{
  "num_key_value_heads": 7,
  "vocab_size": 4096,
  "norm": "layernorm",
  "norm_place": "pre",
  "rope_theta": 60700.0,
  "rope_fraction": 0.5,
  "qk_norm": false,
  "attn_scale": 0.125,
  "init_std_qkv": 0.023,
  "optimizer": "muon",
  "learning_rate": 0.00846,
  "beta1": 0.95,
  "weight_decay": 0.039,
  "decay_shape": "exp",
  "dataset": "wikipedia_en"
}
Each number is 128 + 24 x the weight over its row's rms, rounded and kept within 0 to 255. Layers, rows and columns count from 0. Numbers have three digits each. The size before them is the row's rms in percent of the matrix's.

# layer 6 MLP down (transposed), 1792x448, rms 0.0397, rows 661-710, columns 320-383
091:146127143138075087165149163165131074170131134121174129151144177144127118075129127105112117112100120145098107112156181108154134101101171112150131117133142104107106108149183064112143096122125108
108:137164147139080061160151137137128155118156104092140168181147135134170073096154134117154188140102094112103130155192094127148136145144158142107147113097125134127111090141106149115116132087149130
101:100124110109101134153096139131112110125081161094119150106157119111153146169155097181117156095130164145085115094145157111099118132137115137135111123094108121149136139101149121123120162101156130
122:095120134157091144131141129138113135120107106127147099148108151156157088143128102125156150112069119128102117088145135128132173150148120094115141105121130169112103147143132133131162155179110114
093:125085126140106138144151114163150151117133102085131105132114179155127124145138125120103129118138134138093122105132087077126124112119131163141133158131090113103149100105124118073102132102151111
091:087137120126101135133157119128125138117174136143141110143117125101107120123120123173101113109149138132136100141118135066160106141148143100130122138101152122138105124169137148129150116105149101
097:087120145140189098123179143109182105137157111121163106138162139156101135099148143132117126115141125129102155158136132110093077176159136146119155109147159151121167081101130118118140096128111127
092:135133144124107121117121172136097112098112102113130137096105113100124174143129078097110139154124133098123136101118124149119128128104142150120136106152155126159169136146118108103114147115147138
088:177109149125079114151144138108148089152175134107130172107141126140126102138141126137117147152095092123106125111112115163096138144162128089164132137141141120107102120160133098116115148104142099
082:101117107133160140099123094101124130119117071112090165110144112137124145125171122151140119129129184117133088144149140160103175111132156130139129138095097135109196102148140054128115158132149137
107:158149105099149090162133141154168112088067135085143122124140129096102125166107166176156126141104097137144125142146121133127125111106117154127085126116091111133090088180148148100155116154067110
105:128142137137130125127102121114146111123093172140184107104122153125092131086113116130135109172122131083102147151152163117127104117124169081109113136076103103146097110115138149147144131071129108
108:165129082164133164158136163172119158162116158139099135112127125087165138111094137111092139141135133143099098111120139076133157131150174140131097086139143093125129121124121123159144147133129094
111:140129145112104146163145123145090135146094098108090124097134121126087156132151092138101152118151108084078119101107113141129099118120127125173164088115118110136111102070117160165173123182095123
097:153141101144152115135149102129165113134128139120156122109129100106095127114147130121117129156115113105127087113150137158107120134146166133145116123107152118145094115189100132091110098149100126
107:152107110117155119090157148073157180126107094104119123154186145076170131135113149055122173097126128149130104138144119106093155098099121116133116091074163114168131103160123099136127146125116105
115:164076136099130130134121123114116182085127160126097137125129114132150150147133169132106104119071142093121113127132149103149095140118100113159094146096153110166141086136165169067122148159086152
109:149117132122112154089183137140159133085116172095123140105142146098148126100126160076164137118103096099116075167125167112129125119104142093127142139075101099112121169075123126108135166135154164
105:107151119137094110123108106144117136141099099085174116148120175120168128113151103152151118111104108150130126114159138102153118126179145112104144122149106083121145145101166120144132115103105125
084:178090146126092148124150149109088112161138145123126119179091110134111109156134103165123141141111098093169091144126144136106113148165147104156142135105132142139114123131170116134187195100153138
102:108141083168116126095136135135116124090116118102107116128146133156106127155141102121119135125146129128119134087172084128104143121174137142130134114152123107101125137164140136119143146072133107
103:107147140107111154122118121098157156075130145115143148133133116158109170127132150128106151136103104148111152158106115111125143125134153137117106139174145105119118135125094153135129125138108125
095:122140120136117120149127122137127112174134121142138134133125103149118089145135102117095104090156142139116131137101138122122151091128156129152171134142112144162115109155120127127109170145147114
091:106115126171157111124118147077129131127134148144113105130117122089106134122163139133138157105101103143158119092174154117150111115146115160121115145145079108141104133134180158098117133111110092
106:135133139130082123104130121147163127151112109126133126130139125129109111119147122115116106147132125143154143085146035141091137121154122144163122126151176134137157107132149124147116167080094127
103:133158130091119154142154098169110108156080136160164139100146131121163146099088124116138111121151147115115129130107123123162117112110130161148121120138139109190099087087134119163083119130079091
104:148161121112116202138151151143151104121185151151124117102137117136132107116121137114161145127132165166114077141097132142119107133104112070120134093115104105135108112156133120114111127149074141
097:147178112121105130105134119130138141112183058168142154141105117113144141125116103165108145121169166141126145134095150116131153113137148160131127162129098176134174122101105134176095079116123158
096:138142128155138147113140118102131123059114181207136154135131126075127130125165111115178109103137128104137118133131127112132124155125133167113154099104105129143128118110117110095119057118129171
101:115140108138114137131128147116134152130145119096156174169105133108140142142140099153101140148131139142144130115143165144164131182154122119099140100128146167138168178121117074123137134126107150
098:151106110142106152102104122156146091123109135127121102174150130092089147117124115116129141107122137143172146115124125168110116130126130141137109147122119113141131119129103099177115113169088109
097:122138127154156088144164114115094109154109133143114091156105142126148119131079135149129129130137127129120157139122156136106092140128146075111124137146112137176166155109122044163117084150151100
103:129146124137125110119148152173120141153129147130076145087127110107122098126126117094136148161112118111116128135116104091121120133094099137122104149076180146147169156092122130118137111115153130
098:108134118140120145144139147122120112144115157132113127134155148114109101121163130137123087098101117116113125149111118117127142138140134122112107123096066103127118144144126112132114142165102142
112:120124091100110097129053113147156066094126188084133104124142183140171115152124112100127154109106123167100151110116110112149141125074122101163196114131135138157120161133137165145163130081093148
123:139142134138154140136104067207151132125155190163141132139146092122142136145092117143086169134106183102137077123149074123100139134108129147126125136124119109128140081105132114135147129154137105
101:121161106104104087156166105130096124185123146172108096136130113123131177127150144125112115124132153098155122127127094115141137097145144130126141108109146143161122118153135152129123119121137110
094:152121139125058143168106146158145141158134158157106130150157110128131111134155117114105122179096097127141092202121113142126145113157128100112115108107114118090159136119102128123106151139099147
092:137140144143197133125159113096155124151116132118144174130112119103167140125127133119082133161130144142147126140117120130152169136134100129109159076101169141180094131086205153146088141105146075
089:169068140112154122164119118150151104088120154124150105085113108125100165150171165129164167129162091093186119141171145130136158131075077193122109092159105146097066138149164136112138116151115118
102:150117128106152114135159132122117111128176085150081132118139102109087159096157131150123132154110118132120131117089142108128116138116140097086169109128134073113175141099135162108144124141123091
096:139108164088127083146132114127108135107177068118116183128046115127141138173109116103164136133092165104121112096151130133086092131126123111132128151106138148113159130142149075067047108147125143
096:119078129133135153157169120112139145169111152168147134119136166106121128166157146124141134113117122105067146122116118150169170122092085144095134114102085147137122150111139104104100103122129085
088:113122156126148139128124135108114098130166192114169147138122118158144137124162129127126106111100156108131127130105103133139122139099172153157165148151142141127116114183166100163110136116111132
099:138104138110146188136170148168132140129095073101114119109125157129146093120129132110096149127121135085063148128144100097165127123129099148153147139159131121074126157111149152145158091146132095
107:149100110133135151119140161131177152108130129084162162141125131116137121118117118137129198126132109155132118113142140108115145120107117172100083120142094160116115166161109157102132090151121115
103:155104154163162121151104110097143158150142148133152117127151142089148113140140116136134150072154100126115133141111119115096135156093135171119142127120100153090108153117140148161144156162142148
097:124124135154088147122094110112141171113114138040102111119113111134163099089101092157137161122129134120177112097159121126122092110141156123135137118112153126143132177141114141123110144083155132
084:150165133114134128186123094133103145127142131143134140094123119115140122127150149149144154171153157091150080118136059158131117106115127123129126074090123108120142128182104159128117157171126110
107:147132109130116122120162129149112083082143109107151134136121109147151115117114101176147136113134100144165139092138177169141087121139134121158183152123089117132145130102113132182167092168132182
# layer 6 MLP up, 1792x448, rms 0.076, rows 662-711, columns 320-383
109:142112098121135100119105111111108118129124133129103134130138138103141110097141130151105109147115123172108143117132110144100099156102106094135103128178094150151105138150145116175149147068142149
103:161197120128172141145120107134119130131155139170094127101139118115163138101090116103102135172116142145139134149091116153124117125158132122148116125159140154122169144151106122135091110133128141
114:178123115126148094122171127146148156139139113132085154161112131141091149158188124114132144104111145141127094107106118134114090112095122133099133122146134097153146139126139120180151124110151101
094:107116088146124136116117125093118113138122174134115150113144162159141151127097141150125099170106106135144133138122155173092125182164113120098140131114135174088141148098141159193150126126097112
090:135090121115127139124095106169151125121099119168106153090091145135133134112117171129095166130115097152107135142096113163103120138116159161099089154124145139126126099144126137178139117074111131
097:168151141109134094144103150125121180104082148142164069174126130146146111115131131122162121117150118139118080195152141083153102101151092112130155133157079125159159169130116159065101134079125139
089:098127114151111114144131131116154152145081120135149107159098123117119132118146142153122135086094110139119122105110152153134178120110138165127175109160124119159092122110126127157136130121176122
091:148138145118131132100126129149120107092110120134105099135110138118146096092144114155121125121115125137114087124107150126163184119129125118118119154137116168131136129136115116170096100128141120
086:107112097161123111155116122133148104106172159142161093138154139169105142118114111093123132108127111172147162104101102134144145131139148099101161150151140102159104138101067144096133129103131144
108:124133143090121164131086128176144095098163066130122122108134123114189120145150106152111136141087083134112139132142119146120159105129117138098087114134123136133145092120145117123120123149129198
104:115089148143118126129115138155113104126153135138123151144131156124125143102138099090146148102192140110113146106170102154129146109095121154156081150158153154135149140137134075173130133126112153
107:131124145126076118111112158123109105145116176129129120149131109127159146093117174178137131092118090121122076188109123134150104105116103150118109102083130121089138102130137083155178085113154141
112:151120116071129113157096091133123093134145152157152138148112110119128135136140161120111095123107112143142140166125133156157165115125145132100106160129117167122140132111091156145085138097146125
095:138110128128119138143124069147106104186128110129101141148101144137113153144122131146126144122150161075142148139095123105115139120135114162135159112114148120149139126144160128147130162082114146
102:138118108130145110055109102125087125084068165159119115140095111105143128082145133083132124158110127164136179144151096101155136178158131120077143149117101120141127104111129131149164103152140116
112:108135088149112139099138132106110154125129102120088083132093093171118119117164144124150087107133115139091113158111105150157138101103156141100169164120106140112141186111156132174130122143142122
108:131105134133145077160131147116113133154115127181136106179133123142118100139103105122124154133148097144120120156095098120145129107113151147143096073120088103181122071090102132174081128146128095
097:103135129153144135134099111099110136129116129112066108144165112128144142129095117107160149139159121080117169122135092126114125124156145152109109135155172116108123106170113178142095133132119149
084:132106155100119125109115133104133124150057133112111178088157136123153120114119164160124118168153151112160134134153161149157122100114103128148107136136190096136098096134147118128107133110121119
101:133131149143120183150154157111150095140122122146127106113122122136118118104106124120096128125075127136149128106119168133163116117119089117114146119124167146128100131086127141145094115143155184
103:122159141112110114135114157144114134127129109133129107142136136168103095130176080104110118142126160114102140138129134142119121128119136077133108147095125184134126100097122148098136158069181073
104:175146131091106173146125161113137110131123095158118128137082142114159121127147127095127106095101119145115111140112113141142100100125133152110157086062169144164165120122126158121106186144074156
095:122118127134128124152131144176118129154130115164143138167148195145130138141131120140130111129121145136167139131116076177081155105125170126172104138156172146099133135122143118120151105134118154
109:078055071153172078148119155107133100112129126159107171153107150159172147137122145114150136158108115094132143121060176115116125159137125157188113182120141142130110125108090150157103120114151113
102:169131149125146103144138153111067118122130106147150141069127165132148116132119160094149149096098129088084143080138127114105093126130138091146156116151080152115124159094141133120094116105134100
111:131136094136133134121130082125148112138133119117147137159144129125117132158191150142124144082113130120133129142149143084187133084165109109178144129152183164117142125090114124111123135105125148
094:138145119160128120121160128130122137095124122139095127118165125103145171186146099115131114155121159137144136132129091088127149118112136174108123117153166129142151090155161164127102139156123119
100:147096123120150105090114134140172107118155088118102115108137113129104144142158098074097180100137143130134149104120146145146149099132109132151151122158135125095147100152093157152134130133147146
102:118088148154103162129123115119086088095137097120101097113134105130080078119159157138111118092140093112135115115138141127161081150144112125130201119110136154104110134129133170163142135143110093
096:130136127131140088119116118138138134166147128086113132154114104131118104093119128108138120132084150157118145145130101121105169166155129137131129121150179154174114132129159144102180148181123148
099:114135139119127136159134119144138166146093078133118162151115078131114117138160135111073134171155133135141106121139115132165164116136128154128155120109132102140111105173143134115131138093122189
098:128086119120117128100149138115156148125142096174130138098123113129149131137166135125113178149094139111113153138120093159155113145113181135118090117134098129167057135130139139139119123115170122
091:118189129110111102113126115153125113133107162102158137110112114115094147125145097136145139104140155121116125134129147132139172134146160123142154151132139159125174123163138184159117156098134102
114:136127089157135118145122128102125136141118123101123150112090117086174153091122136125127116133171132171132157137080087093147135094120108130171067150123129097143148146098096100111129109143115109
118:143121134156120112110118140125107153138123116150114116157134161128117106091129143138123111149120129131087147129104107116126093088115065155139123114137092162095088163189142130151112110125113126
095:140107120160117137139100154099146162144055155105117144104133142170173117178103127126086155148138080116151127137122135132112105170128133084148168148124131121113130117122143123114171126115139153
100:173184145124197113125132119107167101134150148101176128126089187084152142114102103143109115110139155103088150111101083141121158122100162164102154105125108121145083140082148075122137147095092112
093:163113126115128074136163113103087114147117139149120122092114137112132115106138126141123149120094116104094118131111151162156143084113123129126118090137125127122120113162083153137114090137125117
091:124118132081091110138144160129111105168120107133120122092144148124127169139164093148161141124093167131078141142129111118108130103135133098129160166152148075121125157091154165130134097155100068
100:121157101196139092148112130099128129158103150122095091114081076120119177113146123113125115115116161081094139117118102119118109126128113178113115120088086135100117128136119112117118148118098127
099:185151106100091123137105135116135109161155055151150141115159151105124147150141113122149096122141114081131134116102110110122109107109143158130113127141142085109109115160155145167143168124156126
093:143134072127126131097130119086161109101128082141133136103120127120156135133104131145076149145119127121149133153193117138108131173137181098089129096144172127129119137151118110147134107120157106
089:105107130156140129134159129145108161139147112133132108137116140082135134128104133185117100115144099126142185153067117087121108147154139109114093157154151136124126108086207145157076139146161122
101:089107113095114106118099106110139114132121105142128162149163116114111134135115125121120150189159113146144123176118103123120126092077123123101087159120164099173126128140154089158115167136162116
106:090094151125127128149105124120087076143125109158137123129141115111131133157132155159124091137125131148137128213126124148142159127117112143121154137118151150155111128145140136133146069112146125
096:130088115136105139135141159105160118093127161087121152100139121135162089125107120147149179156129159114150157101162104135128105129112154105118081131107125110182128086105114114174100124135147127
100:093168121111154126102109141135116127137087119140135151135146112149146132136113105109120123196135113129122154137157163146125162111185137160088103115134164146107124098120160069169142083158128117
090:095099128121093123114105116090104147123141163138142130135142129128149157107119092121097142123140114164167174155134140142184156140143158152129131127123126124114166133096146122162129111105101089
106:141133130152103101131085108104144174182165090117109090119137116124141124115138132112138138110125126149115161120132153127123146084127126179113149134138110109123117144111126101123141154144156129
112:091075129150150119103116123143130123184123161121133121125118128084160140104131095136147107104157160155117178115109120140115127121159145119133119157156085152166125163130137100134121131112098131